{"n_layer": 16, "d_model": 384, "n_head": 12, "n_kv_head": 12, "head_dim": 32, "d_mlp": 1536, "vocab_size": 5064, "activation": "tanh_gelu", "norm": "rmsnorm", "norm_place": "pre", "norm_eps": 1e-05, "positions": "rope", "rope_base": 10000.0, "rope_fraction": 1.0, "qk_norm": false, "attn_scale": 0.177, "bias": "none", "tie_embeddings": true, "parallel_block": false, "init": "normal", "init_std_qkv": 0.018, "init_std_o": 0.0, "init_std_up": 0.018, "init_std_down": 0.0, "optimizer": "adamw", "lr": 0.00124, "beta1": 0.9, "beta2": 0.95, "weight_decay": 0.0, "lr_head": 0.00549, "grad_clip": 0.5, "warmup_steps": 499, "schedule": "wsd", "decay_fraction": 0.942, "decay_shape": "linear", "final_lr_fraction": 0.0, "batch_tokens": 65536, "seq_len": 256, "doc_mask": true, "train_tokens": 374700000, "steps": 5718, "dataset": "wikipedia_en"}
Each number is 200 + 30 x the weight over its row's rms, rounded and kept within 0 to 999. Layers, rows and columns count from 0. The size before them is the row's rms in percent of the matrix's.

# layer 11 MLP up, 1536x384, rms 0.055, rows 145-217, columns 0-95
098,234,194,195,238,159,173,214,222,258,231,185,186,193,180,221,188,210,213,235,157,201,192,177,209,189,187,242,187,237,177,187,179,246,250,172,193,158,164,234,193,221,230,201,176,117,208,183,206,218,201,184,210,202,203,146,201,107,241,229,209,231,196,230,205,247,237,188,163,199,205,183,169,165,205,198,171,223,203,225,219,234,204,187,241,201,209,189,193,244,195,234,200,226,230,220,185
098,168,154,231,202,198,168,222,156,177,205,195,260,144,200,204,166,235,198,213,251,175,190,198,203,190,223,226,176,214,212,235,172,223,103,217,204,149,171,232,212,169,205,183,210,224,249,210,239,232,187,163,233,250,134,156,204,260,194,209,121,231,178,183,217,219,207,235,227,223,200,178,201,179,207,172,176,233,182,212,205,220,198,193,274,154,225,185,238,147,246,180,187,227,205,209,169
102,174,208,191,180,172,201,207,191,193,188,162,176,181,173,188,216,235,191,166,222,208,209,198,204,208,167,204,249,197,246,196,203,241,144,208,201,177,207,205,243,195,151,196,182,171,284,165,182,165,204,255,205,255,154,256,136,237,228,158,186,235,185,194,202,206,213,204,186,218,173,208,207,171,265,164,174,194,234,223,273,210,215,229,192,163,191,125,164,214,203,191,177,156,155,218,197
103,161,153,211,236,220,224,242,206,170,192,250,203,176,183,188,171,190,234,156,212,183,251,172,164,223,215,235,208,185,213,198,201,217,203,213,237,253,171,187,192,209,237,183,226,173,215,221,175,218,169,210,228,226,197,202,193,266,214,220,181,165,198,220,236,191,211,165,210,216,125,199,185,197,186,182,209,169,180,230,211,251,244,167,192,212,181,202,230,203,260,255,220,179,156,190,175
104,166,168,195,183,149,192,156,166,191,198,251,200,202,207,208,185,170,232,208,259,142,278,203,121,193,240,174,202,168,185,186,212,258,225,195,174,213,178,217,163,246,196,186,232,224,209,245,185,223,220,155,204,233,180,218,163,198,195,216,191,178,192,208,189,211,220,178,213,207,179,162,186,170,167,152,196,213,195,224,210,145,234,170,219,223,254,199,143,243,192,221,187,208,173,240,148
101,209,238,210,227,203,234,183,203,149,215,185,213,242,184,180,190,223,170,216,214,242,238,206,193,254,194,239,188,205,161,191,193,156,217,207,215,165,195,181,185,223,232,218,194,174,230,182,193,175,193,209,184,157,219,220,219,181,239,226,175,167,225,240,241,215,217,231,170,181,242,165,203,195,224,131,219,198,196,212,211,131,147,173,154,171,199,160,266,229,143,167,184,239,182,237,210
096,151,184,235,218,204,234,205,201,178,189,160,229,233,152,257,173,224,266,138,227,183,204,214,255,198,184,203,187,160,229,187,253,199,217,221,184,211,194,148,190,202,181,191,255,206,181,229,234,205,203,233,174,214,213,198,179,214,212,176,134,191,198,162,181,227,229,166,197,192,183,200,164,190,227,212,219,141,177,193,233,205,172,138,189,208,214,198,210,253,234,226,156,226,182,168,166
097,165,165,199,234,166,220,208,167,185,228,282,176,245,166,225,164,193,205,194,187,198,239,195,245,205,243,164,251,178,212,207,184,253,180,147,224,207,202,171,198,195,225,197,206,202,183,191,180,187,228,215,216,221,214,218,165,232,231,236,161,200,182,184,148,184,239,202,202,154,209,225,189,226,186,216,201,243,248,212,179,275,183,157,201,240,252,237,169,186,219,180,209,160,214,220,175
098,199,192,241,162,129,270,249,173,166,183,232,191,237,187,230,164,223,246,145,186,206,214,182,217,236,184,151,198,254,240,248,204,202,239,146,216,190,156,213,226,193,183,193,221,196,185,201,240,179,228,237,165,195,209,200,177,174,221,231,224,210,221,245,193,269,171,242,222,229,188,241,189,220,244,165,154,200,228,186,179,228,164,165,216,189,186,146,192,240,196,240,203,185,267,187,146
095,221,206,194,126,227,227,239,209,175,225,233,199,187,195,218,183,174,269,242,227,193,201,203,205,282,257,189,207,212,220,255,239,239,206,218,232,187,211,225,168,198,232,203,187,185,243,185,240,265,193,206,213,206,178,153,214,233,202,175,184,221,155,246,201,205,165,255,157,201,185,187,208,195,201,193,154,170,211,274,200,141,186,203,170,237,266,230,225,206,231,215,160,174,241,207,211
100,173,185,201,179,174,224,201,218,241,148,165,176,233,206,187,201,227,215,193,212,158,171,186,177,174,187,147,209,195,209,175,178,159,174,194,149,216,182,231,150,186,192,143,204,233,198,163,233,191,234,222,219,141,219,193,153,220,187,223,240,179,105,178,231,171,217,207,221,174,183,211,193,230,196,210,197,161,190,158,223,219,167,230,165,172,158,205,204,233,193,233,203,157,189,208,220
101,159,202,151,262,186,154,156,197,243,190,242,201,178,201,211,205,222,202,201,197,207,249,185,212,185,197,202,214,187,228,231,175,214,164,190,161,215,201,182,232,188,149,199,240,200,171,193,221,235,202,230,205,195,243,201,227,169,223,239,213,192,164,167,220,229,171,232,185,233,195,174,172,202,282,203,214,198,154,235,213,179,217,199,207,186,226,177,262,189,209,179,202,149,220,189,168
105,223,220,176,185,175,206,213,169,207,177,133,163,245,169,181,156,114,261,172,158,166,206,207,171,226,201,243,235,170,183,243,219,161,204,149,223,225,187,228,216,202,210,204,220,183,206,177,206,179,231,194,225,117,132,205,229,205,220,212,259,220,184,177,210,193,284,236,223,223,185,151,226,170,201,198,172,179,231,217,204,214,227,150,239,176,174,229,217,178,252,252,202,226,195,221,226
099,197,178,176,233,209,227,276,212,175,159,206,121,255,215,209,188,158,246,166,219,209,222,216,236,202,241,233,183,233,177,196,194,201,176,232,182,196,197,203,239,177,146,164,215,231,253,223,208,189,202,219,192,198,208,203,169,201,208,183,163,216,213,184,178,187,203,221,171,171,213,222,131,163,195,236,162,150,191,212,243,209,239,199,216,184,203,173,151,209,218,221,170,203,174,224,201
103,139,231,228,126,211,212,209,205,219,190,150,212,203,122,232,226,181,210,175,242,161,153,194,195,242,213,167,197,225,180,174,109,199,223,145,226,234,163,192,212,162,199,223,208,243,215,182,221,241,186,183,201,146,182,177,155,203,204,244,232,226,157,197,189,212,209,166,190,207,206,179,190,195,193,186,205,173,269,204,202,226,135,199,243,173,146,249,249,211,185,182,202,210,226,198,208
090,184,233,188,213,188,202,172,255,237,175,197,209,206,182,176,195,202,177,171,247,158,248,224,250,140,232,202,181,166,181,198,259,202,204,223,188,235,233,195,230,201,201,189,226,202,223,220,199,187,174,202,157,194,147,195,176,134,189,166,160,122,130,186,227,166,145,244,220,181,188,195,165,167,207,170,187,160,153,218,199,136,179,202,194,154,251,174,149,192,219,189,154,197,200,217,152
099,186,218,193,183,203,218,161,255,144,187,213,196,198,177,217,193,122,209,258,169,166,203,152,207,204,214,182,206,234,201,195,227,245,168,216,182,208,186,192,225,183,166,209,210,161,271,192,211,206,242,197,160,221,223,241,199,219,235,220,231,200,243,252,189,163,199,190,221,228,200,177,156,213,253,274,217,199,252,197,180,226,213,203,171,256,219,172,209,196,208,254,133,217,205,165,210
095,200,228,219,116,183,231,209,254,236,155,179,289,257,189,234,194,203,222,144,161,184,246,176,164,239,222,182,255,217,208,203,123,214,169,155,219,170,186,176,193,196,181,160,184,208,288,234,215,193,196,225,167,187,260,150,207,222,192,246,185,205,210,191,194,215,173,219,202,173,226,171,167,226,193,190,226,152,200,225,174,186,169,172,140,124,187,188,250,192,258,178,249,143,189,227,142
094,171,221,191,231,131,254,208,166,153,194,191,205,249,198,206,165,238,243,206,221,179,189,222,187,218,217,174,225,224,224,181,249,202,203,238,236,207,209,204,205,237,215,206,180,178,235,179,213,188,223,193,181,159,212,191,185,206,176,192,189,215,196,167,239,182,192,201,244,274,200,130,131,199,235,187,242,198,198,213,195,187,157,154,203,152,192,186,195,217,157,183,166,232,242,205,151
102,177,232,219,203,207,211,199,166,197,170,176,237,226,196,220,163,180,218,204,230,148,142,222,183,226,186,212,240,215,226,251,250,204,221,171,227,255,193,191,204,171,185,199,199,151,192,199,190,239,192,232,214,152,190,219,154,177,206,211,206,203,177,208,143,228,192,213,195,170,215,222,226,177,209,239,188,182,185,182,218,199,208,202,221,193,226,202,200,194,233,190,196,178,208,200,201
106,220,223,128,175,185,232,215,244,187,224,254,181,198,171,243,206,221,199,151,186,192,191,169,222,182,203,202,211,234,216,188,179,168,202,170,223,198,185,211,218,196,142,181,236,188,233,169,192,189,197,280,182,249,204,220,198,194,217,223,179,192,188,228,166,191,216,169,178,210,181,208,225,239,232,200,143,226,268,210,212,222,172,190,172,169,207,199,250,210,135,238,187,202,207,175,199
099,230,238,191,150,164,154,190,232,152,173,192,189,198,193,214,158,173,225,213,207,187,199,175,181,209,220,160,193,188,190,223,174,228,268,162,182,243,164,197,230,115,187,238,236,176,225,188,233,208,154,213,158,167,236,160,235,225,211,181,198,195,268,209,206,177,154,231,191,221,207,205,201,150,235,205,158,155,222,160,255,194,186,220,196,209,222,168,253,253,201,250,200,142,239,155,205
100,139,143,173,185,160,141,250,205,195,199,201,205,217,178,175,189,191,216,152,227,187,178,202,242,219,184,225,218,215,162,217,167,184,163,142,198,178,201,214,235,234,169,189,156,230,201,203,234,270,189,201,217,202,261,180,215,116,225,193,164,209,156,220,228,239,210,187,161,262,189,203,115,200,194,190,178,197,209,223,207,200,226,169,198,176,227,173,239,204,220,175,136,200,233,194,220
097,191,251,160,223,182,211,189,247,228,188,181,205,190,151,188,208,140,182,203,220,204,228,152,199,252,216,165,185,199,201,219,200,234,186,163,183,279,163,195,254,194,181,240,250,267,223,188,233,223,167,151,242,219,233,210,173,176,216,207,202,167,188,189,240,196,178,198,167,235,144,204,181,129,199,182,200,213,176,152,217,152,153,224,205,180,205,196,196,175,208,206,150,199,194,183,182
104,187,155,213,216,188,243,189,243,123,153,267,190,250,196,226,203,116,162,217,171,125,199,167,216,159,199,165,188,177,203,185,210,186,207,214,166,211,204,177,213,103,163,175,198,192,211,155,198,221,203,206,160,201,193,190,213,240,224,207,255,210,180,289,198,198,218,162,246,190,208,166,166,226,241,135,225,179,232,208,220,208,209,254,223,154,239,199,204,255,176,232,202,186,224,213,155
099,190,156,209,155,224,152,190,229,193,120,157,193,184,195,174,230,141,212,200,227,198,183,189,234,213,202,247,212,177,164,200,220,206,224,259,201,193,157,212,177,192,198,214,188,289,206,225,194,182,190,194,226,196,151,180,185,198,232,172,165,254,208,195,188,255,171,199,179,197,135,194,218,163,191,189,221,228,178,151,240,217,238,207,177,217,227,184,204,245,188,219,195,202,197,222,181
095,160,220,209,230,179,198,139,175,164,223,183,153,190,201,189,194,192,214,242,202,169,242,144,92,230,209,218,181,205,192,273,180,227,199,200,185,154,180,184,179,249,222,185,190,193,214,230,243,224,173,238,193,156,178,158,107,191,177,192,185,207,209,191,202,210,183,208,232,226,219,145,152,173,211,205,244,177,221,192,198,217,207,193,187,175,207,175,228,199,203,228,161,176,199,260,217
099,215,186,145,235,269,203,206,198,240,165,155,192,223,184,166,155,127,175,156,197,202,189,197,222,220,242,249,225,180,181,224,242,214,192,174,172,212,198,153,188,201,164,175,185,279,144,195,239,199,156,218,237,188,159,180,191,181,218,170,192,176,169,215,192,196,168,179,209,194,179,191,184,234,272,241,193,161,232,227,218,214,201,162,225,199,215,205,194,178,221,218,188,248,201,249,203
097,169,212,210,196,202,220,272,216,193,168,192,247,260,183,177,172,273,213,250,228,221,202,215,166,195,199,229,180,219,240,230,198,204,228,155,209,202,192,163,229,148,171,222,227,236,262,193,254,213,239,237,169,194,228,168,204,257,232,204,228,223,134,171,175,206,214,213,180,192,252,192,188,145,182,215,198,195,130,210,218,200,157,150,176,197,170,182,137,223,191,216,145,205,228,196,227
096,203,224,183,166,228,211,232,208,173,176,173,249,211,200,246,218,173,182,191,227,154,209,122,139,149,220,150,236,207,191,196,188,195,204,176,208,207,195,190,207,194,146,192,266,234,253,168,188,237,178,191,169,201,175,158,224,189,233,232,206,246,195,200,185,195,204,196,231,234,167,206,203,193,220,231,222,230,228,256,180,167,141,171,206,181,152,174,184,163,200,181,250,205,196,171,211
101,185,215,211,219,198,298,194,174,153,215,189,220,199,161,184,206,149,195,172,182,149,221,184,225,186,216,201,214,277,201,248,146,208,194,227,204,237,192,206,233,191,214,218,202,214,200,184,214,189,220,247,188,182,198,198,155,183,197,237,204,145,177,212,183,199,236,205,193,266,183,156,227,247,231,232,224,123,189,156,172,167,214,222,175,182,184,192,184,234,220,243,200,190,201,204,231
105,210,157,174,238,244,196,212,180,209,189,191,166,202,143,212,175,189,228,219,163,173,187,190,177,214,264,215,230,205,231,198,162,205,241,148,179,236,161,221,232,203,142,177,228,249,246,192,227,218,170,145,198,192,200,210,223,154,205,240,191,209,127,194,166,211,224,256,210,237,218,155,175,195,233,248,164,221,199,221,238,231,162,156,150,188,200,216,222,242,260,214,164,197,231,229,226
100,152,237,190,207,122,198,233,225,208,262,184,188,199,193,196,165,170,210,191,190,211,230,187,218,203,208,229,183,184,186,245,211,239,174,158,226,209,149,133,145,157,184,207,177,220,194,200,189,252,243,193,205,187,203,209,191,207,181,124,167,123,163,198,202,191,130,196,201,230,153,221,183,197,188,174,117,174,191,168,234,210,202,195,177,195,213,153,259,200,185,170,216,211,189,239,235
099,178,280,153,195,217,217,197,196,187,179,202,219,211,182,220,162,204,161,225,226,208,219,196,166,200,226,269,211,209,242,159,198,173,137,151,256,184,168,201,175,150,226,187,202,240,248,214,214,228,215,166,258,195,213,229,210,230,220,182,140,187,182,198,189,180,178,221,165,157,154,171,165,182,209,164,196,159,196,166,205,260,176,238,206,189,177,161,207,211,215,246,220,183,195,224,218
098,217,215,151,180,206,172,170,215,198,223,212,228,208,200,143,214,204,182,164,198,241,192,179,255,163,232,199,250,226,182,234,254,225,160,206,191,103,181,230,237,197,170,210,249,196,209,174,240,196,166,196,235,215,250,146,220,267,208,192,170,140,149,229,285,167,127,181,255,220,197,168,196,150,183,193,192,195,185,212,246,196,206,201,216,158,202,163,163,177,253,169,239,189,210,209,210
100,125,220,185,171,200,229,224,202,215,184,183,248,210,161,214,179,222,176,168,216,164,183,146,231,187,187,179,188,213,182,207,175,174,196,176,245,194,168,178,187,139,203,195,203,247,184,208,232,224,145,190,217,222,171,195,214,198,216,217,153,185,154,196,235,180,170,216,191,206,187,216,202,152,177,229,193,205,138,244,232,232,172,150,260,186,168,217,224,229,219,167,225,216,202,193,220
100,149,163,210,214,220,320,239,208,208,178,195,264,214,186,168,196,198,207,169,180,199,206,212,214,159,201,168,205,195,254,195,236,194,216,195,199,185,184,183,251,221,199,214,220,247,232,183,227,217,189,195,170,224,232,185,217,238,185,225,193,236,209,215,178,228,238,175,168,201,223,226,251,200,196,231,186,139,272,186,190,179,154,196,187,161,195,234,205,207,240,286,208,199,194,174,260
092,186,209,156,205,222,174,260,231,214,189,211,156,216,149,194,245,169,200,226,182,170,213,193,183,223,234,260,206,166,245,217,199,174,183,178,243,221,202,199,220,140,156,183,197,237,201,206,251,249,184,205,191,219,165,207,158,210,212,273,189,223,164,154,124,200,219,248,194,248,216,208,185,174,171,228,173,189,164,215,225,238,168,256,148,218,204,231,198,212,229,227,172,181,224,222,204
113,169,139,146,223,207,197,195,175,185,198,213,276,200,206,194,159,205,199,179,205,189,215,192,217,182,250,227,224,194,217,166,216,167,219,200,223,246,181,215,180,197,168,141,217,192,228,163,199,201,187,182,170,215,229,232,197,222,206,232,215,231,160,219,190,245,209,183,169,152,186,200,189,220,210,173,211,188,241,239,172,249,214,145,173,218,217,197,204,225,196,192,186,177,201,223,181
095,186,209,197,201,216,217,227,194,251,173,168,132,205,194,177,221,143,208,188,192,189,228,160,209,228,195,213,191,238,269,217,213,208,272,243,180,218,188,240,162,182,139,160,196,199,167,187,229,193,188,225,190,212,171,230,237,167,208,244,169,197,199,211,123,168,197,206,225,199,210,209,261,206,238,205,194,171,224,215,183,232,232,212,229,201,238,226,236,175,260,184,200,171,173,259,171
103,141,201,240,104,159,209,213,242,232,234,186,178,174,192,197,175,149,204,177,205,145,149,194,165,174,223,195,211,200,246,234,203,225,231,228,218,212,183,196,165,194,219,184,226,184,212,189,209,170,170,215,204,201,221,189,181,225,204,195,210,212,216,207,209,213,168,242,220,204,202,214,166,225,287,191,197,213,220,213,242,191,220,174,226,163,182,197,199,193,216,215,178,152,274,243,180
097,199,207,170,215,193,217,168,171,246,234,158,191,168,169,248,157,178,246,206,204,180,157,210,184,184,213,244,246,248,164,171,220,213,216,151,171,134,196,181,252,167,228,149,184,215,233,187,207,198,240,234,189,194,246,160,154,182,216,168,243,199,196,220,196,219,256,204,193,244,175,237,188,234,201,191,213,148,185,204,201,135,121,178,211,231,180,197,220,223,192,211,174,206,243,216,185
102,207,155,189,231,211,228,227,181,257,199,199,187,204,197,212,166,235,233,210,228,181,174,223,226,174,209,204,184,240,269,193,184,274,245,222,173,185,146,227,165,200,211,215,191,186,202,206,233,222,208,234,175,215,188,186,219,226,276,242,219,227,240,186,191,177,243,222,217,200,187,163,198,186,210,201,180,189,199,216,168,231,183,155,199,185,223,207,229,213,207,182,215,222,235,210,216
100,213,186,162,228,188,161,216,187,227,205,239,186,266,155,228,219,227,231,206,184,226,217,225,194,188,170,197,199,183,217,187,210,169,199,140,195,196,167,215,267,176,195,182,160,182,244,182,175,178,218,217,213,178,178,164,165,176,232,204,159,194,181,162,236,181,237,175,226,243,184,207,209,173,241,160,193,159,222,224,153,233,188,169,173,191,192,158,187,203,195,233,218,156,207,239,192
102,180,174,191,212,226,213,226,225,216,172,176,155,212,209,192,200,151,211,212,174,159,243,195,187,175,146,221,257,165,234,215,222,215,198,191,220,161,169,233,164,248,204,159,188,154,218,224,168,192,220,260,184,181,177,194,166,143,204,189,218,250,148,233,223,185,222,183,260,166,199,159,217,195,167,154,175,209,176,200,257,238,183,186,180,210,202,121,207,227,179,218,188,161,227,235,169
105,239,164,223,247,204,185,242,159,178,185,169,201,239,186,177,207,201,187,203,183,189,196,198,182,186,191,258,210,176,177,201,173,172,197,128,226,177,169,161,204,269,158,197,219,205,195,222,157,222,198,191,195,199,185,209,153,178,236,215,206,218,213,161,161,159,179,167,238,208,196,166,201,186,222,210,221,195,176,223,232,239,249,233,206,211,246,184,225,236,169,237,172,231,195,230,163
099,200,182,238,154,211,245,238,239,222,123,219,184,206,214,190,163,241,199,163,215,147,168,169,176,247,176,169,197,242,263,196,96,228,219,205,199,198,178,203,242,180,260,171,180,158,172,241,227,217,211,160,194,231,209,192,196,202,233,204,209,214,264,251,169,207,247,233,157,214,176,190,193,164,207,191,183,142,200,184,196,241,236,149,229,205,223,153,217,208,170,203,195,189,174,192,177
098,212,241,205,168,189,198,270,191,179,213,156,237,212,173,232,198,212,220,197,202,187,174,156,184,212,189,185,176,245,251,195,145,212,212,154,202,142,187,187,179,204,163,205,186,239,258,102,186,179,185,178,152,185,184,197,243,162,190,235,184,221,201,235,178,284,225,222,260,259,213,177,210,187,226,199,230,203,221,190,213,148,131,208,231,194,212,157,272,210,232,160,191,194,182,190,173
102,241,198,179,191,243,189,206,224,190,172,125,168,229,177,192,182,195,245,200,194,222,176,200,181,208,232,195,256,230,225,250,177,224,182,197,221,163,195,210,184,210,245,188,226,174,179,189,240,183,204,223,216,191,208,181,224,210,231,177,223,198,237,251,192,232,236,218,194,143,211,163,194,199,211,163,158,199,237,259,208,201,210,146,188,208,218,227,188,239,182,193,220,146,181,185,197
097,190,247,201,173,207,177,120,191,180,175,226,215,236,179,175,211,149,165,182,158,160,189,165,149,162,244,160,203,215,163,214,189,235,163,202,260,205,214,143,150,211,201,194,245,238,201,221,209,215,158,203,206,187,184,180,173,198,182,178,226,224,184,215,195,228,219,267,214,213,222,164,221,178,199,185,177,162,209,195,202,167,234,180,194,178,221,195,221,256,238,190,182,208,176,230,174
099,169,238,221,210,225,226,213,189,160,175,161,124,154,204,226,183,214,192,147,273,202,170,174,161,166,202,252,207,234,236,225,225,200,180,263,191,204,202,182,241,167,180,208,212,239,190,211,182,197,170,199,183,137,180,252,195,182,262,181,174,218,193,249,161,190,192,177,208,234,223,169,231,202,165,212,212,175,180,201,257,184,217,210,157,183,203,185,146,213,178,201,191,189,219,256,186
096,158,160,224,189,200,199,221,204,250,198,235,256,235,169,199,203,216,196,197,193,138,234,229,225,214,173,185,186,179,162,159,207,284,223,219,208,184,182,194,197,207,243,169,225,200,239,170,192,155,211,199,222,171,190,193,120,235,193,191,172,203,150,179,230,221,166,203,244,199,212,231,216,200,230,222,166,162,231,190,218,151,238,157,143,267,196,205,209,175,231,168,152,203,190,202,136
103,235,234,195,254,216,159,185,191,182,222,205,204,248,187,221,158,201,211,252,190,198,251,207,236,203,213,199,215,172,211,158,152,195,225,170,210,158,174,185,202,187,187,232,161,194,245,189,223,202,187,269,208,202,173,177,194,217,203,216,228,256,164,194,187,225,246,271,212,154,190,186,203,202,203,163,177,197,249,205,288,194,228,227,189,132,248,149,185,195,200,215,178,193,142,194,165
105,175,202,171,193,231,189,212,195,192,197,190,233,244,182,114,223,225,239,144,204,222,180,222,204,124,190,135,154,205,214,238,171,204,171,152,201,202,183,256,220,213,225,168,203,213,188,236,269,192,182,214,203,201,210,199,208,213,191,225,231,184,178,205,220,252,178,223,260,178,192,204,220,180,220,143,173,186,133,200,197,244,177,235,186,194,148,178,249,212,210,232,190,277,167,219,177
107,181,162,202,194,244,178,253,160,155,147,182,178,201,181,194,200,258,186,147,185,158,170,194,203,190,183,214,189,186,218,178,153,218,230,203,172,198,194,223,235,251,189,134,185,212,284,186,211,183,194,234,229,208,217,194,162,214,221,191,164,179,194,232,226,196,150,145,222,222,135,163,191,143,241,209,199,225,220,212,250,232,212,208,180,229,211,212,186,212,164,222,221,201,196,232,177
092,168,207,167,169,205,234,170,183,244,214,211,208,193,226,206,175,193,198,197,184,174,232,171,204,245,199,212,187,228,137,209,191,303,208,146,178,216,181,160,204,217,215,199,184,187,164,203,206,218,228,221,233,228,196,162,166,172,200,199,165,176,231,188,185,230,193,190,193,175,179,200,188,201,184,210,172,188,213,218,233,193,190,193,175,170,219,222,208,173,187,213,251,247,191,205,184
106,211,210,131,235,156,220,175,211,246,208,188,190,169,178,202,220,201,268,235,156,234,211,150,174,211,184,215,163,175,202,193,191,205,198,167,147,207,205,224,200,195,171,183,236,180,204,218,174,195,195,225,183,240,211,161,198,185,202,186,193,177,203,212,150,178,246,190,247,173,221,130,146,220,238,208,223,186,221,199,211,172,195,180,299,155,219,194,201,240,248,231,214,188,182,183,149
103,196,212,175,177,116,268,166,215,179,193,154,219,196,195,248,207,175,295,178,167,184,205,234,185,208,209,183,192,168,225,246,196,198,151,195,186,246,205,216,260,215,233,185,227,224,202,157,255,231,210,171,204,204,229,234,177,132,224,208,214,155,207,224,171,237,220,234,229,174,219,207,151,180,218,157,208,178,183,242,261,236,205,197,173,150,228,251,185,184,219,228,158,209,221,239,183
094,172,205,208,187,174,211,221,221,270,186,143,199,228,162,173,205,162,187,190,233,207,208,132,219,189,218,191,221,273,244,183,184,210,200,173,226,204,177,131,193,196,154,190,166,237,183,225,250,208,233,190,231,202,165,210,212,147,202,193,170,194,174,238,220,222,182,182,243,129,160,182,176,195,207,185,184,178,225,224,181,218,162,189,210,176,188,248,244,185,168,178,204,255,182,195,257
098,147,264,245,190,188,231,209,179,190,208,228,212,169,185,202,199,194,178,151,195,166,250,163,138,210,172,246,259,272,176,170,147,219,191,198,186,202,176,240,158,181,237,209,224,216,176,207,190,226,166,242,233,203,225,159,167,195,216,208,213,191,204,186,246,217,153,243,240,179,177,175,203,178,247,206,218,167,221,232,182,191,244,163,215,158,195,206,242,209,170,178,233,210,189,214,202
098,209,218,196,257,200,205,211,170,244,203,200,215,174,199,195,226,156,207,223,173,187,241,180,166,164,249,248,238,188,193,220,215,176,248,181,189,237,184,198,280,209,176,164,183,175,204,223,270,166,218,203,220,228,195,217,190,172,231,290,241,184,145,214,211,230,173,233,185,247,174,190,210,147,191,238,232,156,231,177,240,211,224,213,202,229,216,207,206,203,219,204,179,169,259,199,217
092,217,206,211,251,193,187,181,245,198,184,163,189,195,209,236,162,166,233,231,171,187,177,239,171,202,275,246,152,192,172,176,155,213,215,171,221,149,230,131,181,171,219,178,221,220,210,204,184,236,172,178,184,179,241,169,196,203,187,225,192,180,165,179,197,235,186,200,271,189,151,170,189,192,211,199,165,198,198,198,208,204,168,182,201,194,170,180,192,220,183,201,185,200,234,169,147
101,162,225,201,157,186,178,177,198,207,194,184,210,188,161,204,200,114,188,160,201,214,210,189,190,169,174,238,248,220,142,172,183,215,201,220,172,186,194,170,193,191,210,228,179,192,240,183,212,228,197,260,193,189,249,237,196,212,218,181,181,178,206,223,208,187,202,225,176,255,201,156,193,222,272,178,200,188,227,200,212,202,237,186,256,201,236,135,185,204,205,173,159,149,202,240,152
103,182,194,148,178,155,242,197,199,196,166,208,227,244,167,213,246,227,211,227,199,208,258,231,171,265,230,197,185,210,244,227,199,219,152,164,213,185,189,209,261,166,213,186,166,213,192,175,208,196,192,181,214,186,169,200,232,190,199,190,185,205,177,187,135,193,189,185,214,188,190,153,183,198,225,187,197,192,228,268,216,241,146,181,225,240,178,238,191,239,228,220,167,193,161,236,162
100,194,195,207,185,190,203,193,207,207,179,191,213,200,196,173,222,211,195,201,176,182,202,229,217,216,212,178,181,212,178,234,182,216,170,158,218,187,194,223,202,210,176,199,205,215,180,192,189,191,164,196,229,176,197,196,187,186,203,217,250,187,171,207,189,274,159,176,235,242,174,202,195,193,207,196,196,211,168,218,231,285,174,156,200,198,123,214,300,191,259,215,192,237,217,185,218
099,176,242,204,192,167,171,190,234,183,174,202,215,213,172,158,168,198,167,178,212,201,208,172,235,272,231,221,165,249,236,149,153,224,222,173,225,203,182,218,231,212,211,164,221,210,220,182,196,218,128,266,218,209,170,116,163,232,231,213,156,209,212,229,188,241,159,190,230,237,146,189,137,231,155,212,172,211,242,219,239,206,141,200,116,200,247,191,182,184,185,169,167,253,201,188,223
102,197,182,162,175,177,170,199,211,170,195,178,206,209,181,179,221,174,217,200,216,190,172,226,151,178,233,225,207,174,217,202,182,235,184,171,214,244,175,175,145,192,254,193,182,219,194,198,185,225,190,247,282,201,192,177,182,165,215,170,204,192,130,187,214,209,207,204,155,185,170,185,195,217,221,165,227,184,209,156,189,220,182,215,138,191,175,251,198,180,219,237,174,242,174,233,205
101,197,232,204,228,190,220,208,203,217,238,198,245,201,155,137,200,169,195,253,228,238,253,171,264,188,207,189,229,170,244,173,199,248,191,195,207,173,176,217,183,185,186,206,184,175,203,199,257,178,170,202,176,215,192,210,211,209,188,203,217,202,190,191,223,176,225,261,243,177,212,177,208,230,207,240,181,203,249,246,203,184,178,182,186,225,223,235,229,212,158,185,188,206,227,207,189
104,182,217,182,223,197,204,219,188,191,205,157,200,223,174,259,189,241,168,220,198,166,240,209,193,208,177,219,246,167,222,212,148,171,196,214,203,194,192,193,201,193,206,177,205,196,188,183,253,204,227,163,215,186,205,198,189,221,224,252,220,208,126,209,196,195,252,203,226,183,225,196,173,207,169,203,180,176,208,192,186,244,148,194,169,193,246,159,198,191,154,192,186,130,241,160,203
095,119,180,182,234,195,232,209,209,219,217,242,210,219,185,199,166,221,229,178,183,229,200,221,239,280,261,214,179,202,195,223,161,175,234,143,203,204,182,232,236,194,220,222,175,260,218,219,226,193,178,197,247,201,177,132,194,203,214,232,158,169,158,160,174,233,164,175,210,161,193,155,227,182,236,207,140,245,191,225,188,174,177,161,172,159,219,235,210,198,199,192,261,243,209,191,209
096,214,217,216,246,183,255,171,175,239,190,232,233,230,177,213,141,246,205,144,213,203,214,199,265,193,202,229,203,195,203,140,191,241,194,190,237,229,173,249,186,149,200,187,173,178,208,182,214,218,191,204,185,215,166,167,179,184,184,159,168,241,183,203,193,236,167,257,205,193,207,153,205,200,213,235,170,192,241,186,218,218,141,185,154,163,266,210,203,192,177,170,185,158,221,200,141
103,203,180,202,153,173,231,223,179,274,214,184,168,213,209,268,172,228,228,191,160,190,192,203,156,287,204,223,247,219,225,240,204,209,221,218,170,171,183,225,164,196,168,196,230,157,204,238,183,238,160,209,211,169,215,200,182,235,201,220,204,220,147,134,220,210,227,207,182,226,174,212,158,163,256,246,180,166,204,257,202,266,214,232,175,164,201,191,215,230,216,251,191,215,171,233,196
100,128,198,241,148,183,217,234,199,180,197,173,218,197,170,185,204,157,192,170,253,209,181,164,206,221,224,202,235,195,229,240,194,214,166,228,220,206,169,225,212,211,206,191,205,244,197,180,231,214,192,227,230,201,226,245,224,246,252,186,232,260,168,238,209,181,198,236,227,204,151,211,248,224,204,186,158,215,204,185,251,191,193,229,222,214,239,221,206,179,246,230,240,195,195,201,164